Part of a small language model's weights.
Training: a variant of Muon for these matrices, 189M tokens, 5765 steps.
Each number is 500 + 40 x the weight over its row's rms, rounded and kept within 0 to 999. Layers, rows and columns count from 0. Numbers have three digits each. The size before them is the row's rms in percent of the matrix's.

# down: layer 3 MLP down (transposed), 768x192, rms 0.205, rows 15-31, columns 0-191
# up: layer 3 MLP up, 768x192, rms 0.202, rows 16-31, columns 0-191
down15 087:504508480514482514487555575518520474460510489453512525468412531503494498480484541523443556524459557520527511562549376591522518496544494521475424508533488467491473531493499483448460421485554486446476519505456506555499553510538484507457477504619491457450492533456491494492503515404477549543550517473564508504486426502523546423419509425554493464495510451520499542466533508591460494449463511515543537555480488530550562595529533451512506517490462454548430465480487493492495421478520510501513597468460474541482450485485494494551539439476463489508457528519552569503422474510493459534
up16 100:498502442465530509481569495512425526486517537499416468539544455484487490543460421505542543528495516470494408490557508541446508453458477467526499528487512562538461473502532443467524520489613493571530525529441548488500504499598533518552521596470492512471504474504537553508448513463543545486398479536508524501453534494464461512418463510556481471487575448548491508515482517446572574525518579514509485570514509496464462493441531530506447425462454489496458437587514449523565479417498429515424432450468485485556526454485451505506514499528503488533519529516552516520530457494505482498
down16 096:570502463583482479530558504508520450546442495500499489519494527509522533523510510484458555584533529551485461513538441503550560457527492526520462484542515494463432456404488488507517569561568446512464470535525481457498571519454419551527533489524546501472482522430504545474407572487532523596484475457501439520469449476403433508468503500475576538469502481473437424440542556553577533581580484492485403470498577507450508512528468456497452486533493486492482520503507471502541460532498455452481537454534497519511532491457501487581479465499477452473489495457487498459548503551514481503
up17 098:517560542514533452496424523500500562437521475515484507468492487479507472491458570502497548484481512537529541468547488404467492546609415491493542505551395552461510442498533492490447509594483498523547466539516477451530505448427473497535507500493485557468436512535522501428518457502588551492547482504500480492479501566505503586468517540520449555441459527491484491484448491470521605462457560496505508500562538510499501504542469520595535534483472516492476598522503461491456427544426495496462491531490469504449441540423487483427457475497410522518543478510498443512481533495456495458
down17 100:427495493523472520519486474483591491498557501556503530605526440493459590542492534522514520553574532533478496534538379491535492458476503554451456432497503475531567530518461537502516480514445516443524501501524470472414442440492488493441555496504546457483489437440579486492522517507497528474512521503521483478493500538516449554499455506509470452493500506511477551535491573521486514559496493519514496478520493420483507479525477419502476440555506500440489472475390543492615565525509447500522448524508520536564468417432484450463540536548490506566499522534539526489503451565421472539
up18 103:481524456498517480542496536562482594567480560488523565483499503476543503532482533491495438546504527497506494414591519478446550516497527567427394428453489509515455505470513439501584557526516462570536463522505522481516502496480509464468576489438538499518511502444476486532487423537432546495553411497500556510455516538420541474498453471538508497451538480560522534493486496480420416520541485455522528493528488484350515496544474490484477456414498517467579571486517503509525531487531526544531515444545507478529574493471589477521494509505504457503444483502502515489480528486469467518
down18 113:573464505460503493571455506479542506534514465486489399487451488504469479502496497532579565471455488550522433443493430479473495492490454476559486547448520532506403463564465535494568615519478522490487493492529452492503498495444475544542526494541488503483568449489519572477479501553533524513483494501439456568444494529522494436406579531495461512511517475495531533496507559432502475455585471523492466501473505484523464556508475445513471508495519397517561554449528525563496523526469509503503527556399547591551465532556497518427478553514439466489505529484534454481498492521520416521
up19 101:582494514470518540486423455513553473530444447435467551442505481459481436485484478563550522523493482547522468504503565480457519548498541518515485545464578451506479535474558574560519509439492504453469513510452534501530454477491452476481446445481460523547477476526492542459472527512472469481497502563565447495534553487469591458518432527509597538517525536521463456552532466495515448520441479506464535546614452482476437512452532451519539532619431478430513488508461498446579558493508494509509526414488502513519473468541467430466479502539487532463487442563455459500497477501526467465
down19 098:531538429499515517491495471557485485464481491515461561536508432432578482533508541499454598521488508485514568494598490460468506519536595533491472479509483561476571498545512500476472492511420540521481486555485534426526485441535555453472555528533504485527512531436561580492474546514468451481490470469485522439519511477450517510515554496491500410521519477519522444507419431457410450412518466479507497524501514565504514481603432529511517459462558476496499506579561511518479514488561525525485520525467467476553479478528470463408505519467503517482504425495368502508529522510500500470
up20 102:516487485546530499508456519445496588517527506485433487530539522470488481472413438456450544505509552553522534544491495499456523486526508512453523496523495462481551483552585603442531455532562556512449468434460534510518469554514503502477560534473586524473456494501458486455451459526499470496419510562560484493459485543485500467399422492479501432566529548581520446493472525470531499492481483514561472439555451552518543482475505454482525473459577532480540440536521480510600460497493481470447508532529435447465441447453508496487552575485505544469532532534550492457518465477529428504
down20 095:460522488528550480409474500427500515486562514489516523505465528537485500467552623486569507514502452468499524522527500516546511477446471481558527490542539529494516554466408443432488459463454575543535383539497523456495470421502497502526495505487515452528485467580574410572551504476510503511533578460481404482515506576518457392456462479522475473508475516510378525454524516519470457500520545507424483504495521468528426526504564492534508531535488520581492520527542484470501519489501524537509480472506541486476546456468556524442486516487495519507464444509495560568487474561498492494
up21 097:517499455490478471505496439498510380509576515496445431495563562557488516473512524423515508504447562540558506441513492478513426508463517564481482495537484517583519576558491516512461549465594448437439428522493568460502532485539466541470496461488492453470457489450513426514535496538451555542520526536582549465559534511482481545490466523507523517446498504497513495469511497497509384616507494541541532513491501557560543511433473441515480495543499466523495512490483487497523538518509533487490448498517536563483497537512399545505495509497465512427545505376465488495483489535443507503
down21 107:455586588432426552462492472625531501518505526533551475511498443426591503471471474507554463497555566491481498585433532524472518512541518553586499466498504554523485429516486501459479505535440437513469455536464552463528444493493484486518516504505433512476522469569522518471513481430528458582505447550468457536513504502487467488500498455451479499454551490507460497419530422488472453544496503534493473503547494554526546476484455469463465483493569542518499436456531456583494502542474481477457495498504493459527514487490477537492529479490530489546573503504505643466510521507504557432
up22 121:448500445498570500555459505529498481472489392506481457505500488530543514516450494450520535509476506564461590519508593474516576513453464458480497494538502534575496478485475442481446510495536510524507390483470507491539538526475402565489428536514487559487496466513469409506566475517446466493523487555528457543479545492557460497527536471529587558554530506577454509520527494500520542527445480441545464424556532482577534510487487441518509522491525479441478560532514478567476486476547494423545460500485485466448578479481529532534514470532470470456477441404495487478449493495423511501
down22 112:529502483513500507484501543552523538538458499564543541507501468467550488476462440533502513497503544482458590518509527378464523506533497518500409544530514517517471556525509514495581465526510402509501466474516531501444477445490464477531467432542523497483553488457434485536466499533458493563563390523497443458449564475527556469467612543481579523524506510496500465461494485541513489489478483489510496408504524416453502536526536532481513542553524588538516510479535540508485496532492478468574495480594555483399497399512464449485527496478449483523479478520484451480553452479424495506
up23 089:437557480484499540475549459522449538479557567536523497501530569510490543531480487547538450491453416568550549452579492466499465481529455529497546554498540473558465471485517477537505496405432509507471465448459501472527505518503488536507495484444558428438521494501530447546455540447468531510540467591491514441495535521431478543476495544454513596441565491508504444506498557462462542424492454481528556527550503543485443496540480432510445490509597479574514499492487524537490508507526528484474428496498465548533495508572476571454526406423527523544465516501487514432524489498539532489
down23 086:517432483509521545483494519497503489447475492505433465557536485435526582543489529426468536496512517601508492602462563592507547513415521510513466516401546476427496531454547543525456476519506491491483551485486479517533527475465539519453523528515460544480441481533450468483510490471462549540492479479517505548491490493465499452452463551473556546471506540553521434548464436514569475494576434509541582490527500534474472446536539520448472526509509539480458486463460445512540424464489509488502472461462563503475432507561405461430546464520566506482500560505536436557529525553501547506
up24 108:462485501548545515542575531460474508558577526503529520516511521475520461536445498469465475495465508542553515548519464576521579509531463513429454608464476479452501563618510532486524479416501475490561409461519490523503465474551523567461540523500550442549474504466514500506466485520475548483440573465539495486537521535527461468410498469545603473440528549488534478452545498512524466504508435471485407423533502524502447499538481510507501484459503480538478510441495510497495479454459498498496497559454585509501563529601512541531492535500500517479545501489455500493492435417531430535
down24 115:533462515533532505463514516488528530502482518491553486485510481503542544492517500541468468418594447492378494502535554443497557457496544488499483442448460508594481511474459498486522521419491464522439496432543442491571505509510514455483503518532388523540467463494464493464462526487489540527487535575519492506526512500471505564563468419480521521504517513517503504482513485512430500548484517511487466567517460506485536479512487433541589533493467520572503409472574514532516460558483435489496546471496513467481469502480525499516481407415458520617542447540561426587509479473526566478
up25 098:527504469436558427492497470531584513438473537496439499529535517480519518530480526420519460496552471469617482520525509472544515477487534495446469593494443458547498481520518526559519528505514501443543537479487501496509469513519444508538444479455552501445511508546494475497499466505489513533477574477475533456534503494549485532567553502473555454468504474470592461463518487492485441445481512494547516482540408535555561500537522539426606572471468476478535434535466481432472512546588477520540434604450462532474464392492485558495469514519504513504528506484455498471477543507584464494
down25 106:486469507483549538417538552483505485519487507492503476566535516493501528501492498516471535557573437481525513516518505439575467440567504431525467478493552518424491554468504545473465544530473493466459493502506539516475419500510504507504428464437574478472495562515508543497481386521539505499508496482526401488458485450626511533483597432485543385469476495471571474500461472495484543501469613480549455487524500521542522512476535527486541538486464538483543509500488496566448496457566572530428477490483489474510533490535492489552534407552510472497458470446489515511563527456549490473
up26 095:423541479511480410482430522541482525505492517543453566527481482417493472483553521457459500505502559571498491531471506482509439495566515500468460533519560491538485570495548449455472505478609492545473476473545527484510507484533527479474535463520371489504493460557518476462520485528482361509465537522493456486470552417436557483460525467435503469492541479549538472559522480538559504608504497500469511437475491469531444468487475526546505550537499497470470512432470472462501540503527476491544579495527511518438429500453481566550468490557475494473501557567554482429529508462510537512
down26 093:482501552480541490537435453579470474471457499516488533506432548406478467563541468506531542473498492520518484460486454458503450512542537504410476487460587423454517575504553487469512552470564541440426540525523526461400517488439526528496516485531501521488493464530485522517530470538496402499463524451427447478477535422441522466514496415537477506501578484515482491578544521525516537516485466518500500545497537479510421505511522481487546464471495555489543499517472530505462517437513574531526553550497539544596513558505462535581458484489455477474458520510567390498535543514488504510
up27 104:568501491445468460551510533531447550501508488419485417479491516591457487500453397554541492512440504513489458525531575506505477525528424417514472527522509442517476491526516541528506528579471481518426527451521585558472513498569551530528499478487541510518453569481515491479531509541409532489503449511499487421486480504547479502497471452523545558462461519463526616483524464450513516482515506455466466480498528445536520519534479491506535502463462492538487459458510424403500456535500488537571440543454476533495417549545489394485525523556533502480482564513509491515466500458465549441
down27 103:502530550457469509454513446512491504445576504480542390509578525474463473483498478612441526475537516527465497467502534427575503517594489480456519469529481515500506500531469444532545486555492576485498536475551519475538481520477438553501425475546499465537499494494500417465585518447517538548445465443494461465518425458499559526555540487553496561510484543498539488481488555544463528440533533457435507461551489510451498495471545521537475522499523506479509572482514501401455475383509534526523503537471496548508487508526487573420524483484475467523537484499478517524470429397523497549
up28 108:470493456527422489549463584529523449449505565545434506538512506555466496491540489486474460474516536489455533531511515444522568535557539431419513540439502470447512587467489482400426517506524462516481482474490446468502558586484566505522430491537481490557412577479564516435554467449497507498445488488486446501492495514513479435574547500529517598486553496511526481501423506508430483495518523522441493467518496462550498552495412453503547546509503490426562510515520473442545493486536558534560480423490433505520466517465537551471441481499526531553509513477503469482502514529487518511
down28 113:439532527457544516549529553465438488458433510521518544538518514492579552545429476525511507505451505506505485403463448567426492513491507509529619555571552441472485514488483516611451537517488498454479556473516418438510586437501500526482465511542517477491510452515484498486523515470438452493487471533537531452423489515480599516526476499517432556439567492428491479479506512501493432501516475583456496491494471535465499542505511445497477518460501575481535496537540524512517400539533522429471513477499544493518470553551476508489438483445481463491459552444515492493499511518550506579
up29 097:519490433500575500488530527472523471451541503506467545556493531461526470525560482447507451518530551451535442546534463489529534508518570499491464517464568472481489519471513534395534515462505466480470496448527531451523539464563537534494472406520424610539501516425558465472525542533503617417488524483410440534481510500476440528539517506515531510519518456486462494473485515540470490470505495445472556510489529429516568540521494501476565490483417525393538490531510526458533520552500556510518497473542502481420499423495449544444448511484577497499499512538531469458561471497437528463
down29 095:511449488471518415483397599534472533500496563491515485575538453448526507539487565474570535511534488456538470533490570542490544512457514516520487508518581533490495499534574570497514429513523552557511502489492504489518500453463535426457523495508383528520479480496473480541444590415514425490529493487416531581498440434441563456485564526497461513496529465517499525473548501436460502453466452529539506475548514595458506467472459448467500473479526572482467537475553409500486505487519469439501475502464467489476571549485479502490475544525567531489478476472515493518443534515513496496
up30 098:540511500522519576496542473556521408450525514495475508489451606457505480467498576467499442473523478557550457544517539496567488472458483582507496498472470562491541502532534469469481529500491508486462488516473503631509494466488540479514516496468546462526490466461529460483518523531495590498438602501539531582561499430430522510461502557501435495477512513495504474552512483487557449506445578518583484487571484483475487418450508481512408569484511494508466434550461572465504524550568526493509478507566572501536400497528495488525489511517464509478527548429529489515459449517486494486
down30 099:483511488500547467554532530562468403539521409532582456491499501564432551535481506412502488540524540485454462499454479408545481441429538542490510494551442540472550543506467583470526526504484478489455439500536464506502475583542509549523441502462510468493497397593489476488511463446429498450470525534484509513546420560516500527526529479534474486535536503504478510523505460445520493450515449527538489540514489483520521449515418570434483468545507485490490523520497513568440441481474510492477564552500516490572525457422513524466474513487509486524502595513550459545541582490486530463
up31 101:507514568500465492466545456465516455560557483534528564425489491504442493527527552517523495539557489518569525510513513520429528527450470527408520560538499510472542512563547579515507534546512468499500462417402480544480432496521500540472469609461453499530515559495523501482473527451490465530488452469512534470489449504506573537489452442498520495454583510463494484508457531520511465509554583411503499465487494486508471529501499596520503501493504473526448481527491467447541514338536476488552557471524454537507510460527498471468522450510534522418461435455527492493455467559462450478
down31 101:503585481426486461467352510492532495454456508523512508429491476538496514601485560547582519503484500588523507471550499469462535481435497540506482428523448466478529505482508505452434516535522509562474509501482528500527561474470470510518439467534525439467475525548558432458526540512521508517504524465475515491507504557536491550538524573471497554478504495449510481551557430492527454504527490483510450461430470529489489477532476476568518487520428508434591466522502497468482554487525468514507560565474447502590482531488419468515436422531581492508498465468535509579504472549459478442